Weights of a small GPT-style language model, trained from scratch on English Wikipedia.
Size: 8 layers, width 224, MLP 768 GELU, vocabulary 8192, 5.97M parameters.
Architecture: LayerNorm before each block, rotary positions, no biases in attention or MLP, tied embeddings, attention and MLP in parallel.
Training: 217M tokens, 13270 steps.
Each number is 128 + 24 x the weight over its row's rms, rounded and kept within 0 to 255. Layers, rows and columns count from 0. Numbers have three digits each. The size before them is the row's rms in percent of the matrix's.

# layer 5 MLP down (transposed), 768x224, rms 0.275, rows 302-326, columns 168-223
103:091096172110079166113178122119128128119138145146096122142093129126114152140120116123147119114169114140119105160143122112148061127109148151177168109125155109115118107131
110:138158097113139124175087157123141111115138159136180138169071146124112131105143146162142108152138178110121127147161149136116152128190147164129154134149133131128182123147
110:169113123089125120081131082143113136132121127108121151130116144159119127140156122159132141155118127136139083155142164138137100161140103117125129119119160116132154131129
096:122103145116105103118138109150167117111099073062123076125097140117144177149091135136120109121101154098139177084131137149147144115150099196153092119105084132113115143128
090:181128129130177115120114163147187137124117113125143179142087154110108137155093110055168124217140119099146113136140139144097110143127146146093146135111085132145095145116
095:140100120107131139154119158096122155094146109137114101133121104088128164170143072136150119183125117090134106142142101105143120139082099130141087093095134113118137110129
106:078107094115132104119103104123137126096159145108126090148150129111134107134158154176085139145144081122157162135146142131125123123163147127124102135119090120157125138137
128:122158149165091107068120131146115108126096122083121146167095126121140178094133139137159142153113153100132096101135121133147141131111128131132126145155109111129157174107
091:163141136117155111113125159150140108117153090130132137120107118127186127124117119135151130062136121103131128141095110107132124143137149155125130123170125117126099133160
100:099097162156157120195152100173129114110105109122125196117106144149129111149142150100145110128116159133122113139142105174123148159095096164149114151116139161152107180098
090:129086158121169127140135129118123132096141139089116134191138112128134125113114128152133141103171070113149134109119154093152128087140143115146132149157119149125128091117
107:101095150117134103117101125100159148108159116115148120121107088155125116097147110112128091117119131088157098132143076112154132139125149134113134138149132155128144125107
103:187124126138098146141131131061105095082129131094131127118133128124129126114129154193139122086147146130092112142138104096134145100133158129109154128105152141107106127129
081:155138157076136106143138160101100143124111131130135118101149122140134140127096139123107114087137154121082145125095107138116130130131104119106121072174150119127082113141
092:087112126117153131144112100106139111110139136110139117187149115136130142092093126154148122137165143122096154120113176137109124121127181136140138116161111123163113084117
105:170109106138087139109148113147095154107083092132075124110143125113136115132102142145127127128115144106100123135190147128103152137147118134144123094108125144121165122118
104:173136143146114108127144151121124120137157059133138115142139144131103157111167139128090147137098140140144129158126115148109138115117128156130107090136120186134125122156
104:162160153104119144142130155131152144141161194118118105094214102134144083105127085128128130118140176127102128084100152141120115123132120138124165119109146136112135171131
101:130100119140101131167109115159154181103127116132117124122065110128151131183143150122092128109148192124141116124113181142119119112157110145088103131112145096136126161128
102:125109155154133105123166140166130142100122144163120147109104121104157114123097154103104121103138170113154084147133114104124110130140111100130097150124131141119107131115
112:164128133139130145147139152073136134091140085102145131114107140158143089108132164124152146139131138124175142062111158148134132149150143130124146152137096088131106079165
085:149134113141156114119102128126132128126138125137132109140102140089132109122127142111125156110092152113140138144116097116146150133105125161131136123109127124114143156138
091:145137115125078149137153092158135125113112136093129124173172116098139120122142123173107106171129134161126117145154149108119117144091165143111129106122133102122128184136
092:164115169156131121135154073131121102130116104145097156121157079118153112082123148112161119194165142112195140122128072123099115106133094150149123123144156095136065186130
103:141061119126188089166124155168094140109164121112110153129106084174108131094098139117118127139129143111072097118151121108114143129121164100142133126107150141129130092117
# layer 5 MLP up, 768x224, rms 0.13, rows 303-326, columns 168-223
107:160128107082138114111100135112136164079161168133121105150140161120075150128129101129087116147148173130115112130124157131103162165177128157111166173119168137143150146140
111:142117141129075145070158120116132126125147116158127116100130123133134125189130138145165147140147114117124143126125152107113100171120064107110154114125151154174157113189
103:163116123130162098107176136116156150092109104114137117142107157117102141106138141150128090162114178145093138123106121126107114133119127142130142101137137122139122191139
084:118131091118125100159130099095144112135166088148154113108130153126134141099152183149098126087099119126090144148100139132082164143112123108128122161095134165105122136129
099:140092117129099127171076123121111179130142190149095126116090171151145144092107117080158102119130178101119123113135130111129129155143106123166165132123134130137122120144
100:093116116102098089112116117145142119127156145125159176158147172092132080139134143126125067148093131117167107130142093166130156108095151129095123139145171157159143095157
124:139167161145078161106140094163117138101126123122094102142126154144124184134146116125126140131123122100163135113168148164150156141125139176091132133157102107117125161118
086:103125113107126124163102075150163119092140133172140119101174132124144121091102148132144128147119138135143157090152105113105107132093158110105105119129139098112124111090
101:135135156129160168106124112125109146062116101125158085148135127121098092090086096128133133088148140186123166142181101123090173107125161174152109097143108126125145110122
089:125090095157096144132125139139128108144161132122100124062124156109140134122115117150099135137131134139120120126149124134127151120115135118135149129129171144150131098126
106:069098110117122166154136088107099154119143106139143129163142116112086107155171130104183125170134113173096142129125089129123115121147136136111123146110112156121148130119
109:129164157123093158165095114131130104119165132127143157117130114122141146153132126149170134129131153124051143158064105103114117134161185126177125136097136130117151126099
087:101094113149140152110099125106138132141159139113102118159112177092113116158103134128171123116146099142139146124115146128158165139113151149137149138144103104101162148120
087:139124138151148139106195169148134171139135094112122144078163119145127157153167139133118103114120118144176117126100127108138133144142133107114127169113126129105147119113
101:145125114123127125116148157138088114127103105117151152154128150122112068100133180087113154135113133137121163074130149110078153146107165111109134129137103143083135151097
108:144116161078156070134155094125104109094087073139083148130132113121102162108148148152160133133121118131151142149133125111122153138126096110074113078127109144139123085090
101:131129121132112144107131118113085119122127093132098143134152121062120104117131133143121131139103132154099135147153124161135108084117160113157154121090136093112122167135
097:162144113146141120142100128169103103136114119197116118098123148139166126137105151142128155142104169080093087101122150098078123109099117160145098124105133103143133111035
095:109081137135122145141108114164115143139131112145114142126122130114106111157132144098144106111103103093196155164170148111164123083132128164141123136146137151145114122155
105:124094134127136142166144120100140116101112137131139189117112122111153162127121106165133160146134152087124155173129091166114134090139134133090118114082127119192128129123
098:176094111103157141145121120122146143159102146131125145136156147159107088152101127150112119119148120158080148095124135143109173132099123120110051113136095138100113089129
090:129106092132145109078090112104138118107109112174124145142130156159129142110123099137120136121108173146141153129132131145115180114163162105166112129137079195182144114120
087:090126114139126171114119145160131113126119157163129098125092200124098120118103098116089141089095076143109085160129177129116156096123175110124158107148151132116152096124
104:132116099119144113105109148122171167131112131145135169131121117139146106110107136127144155140111138082135122138128154099132139109094089090141178117109133126106160115090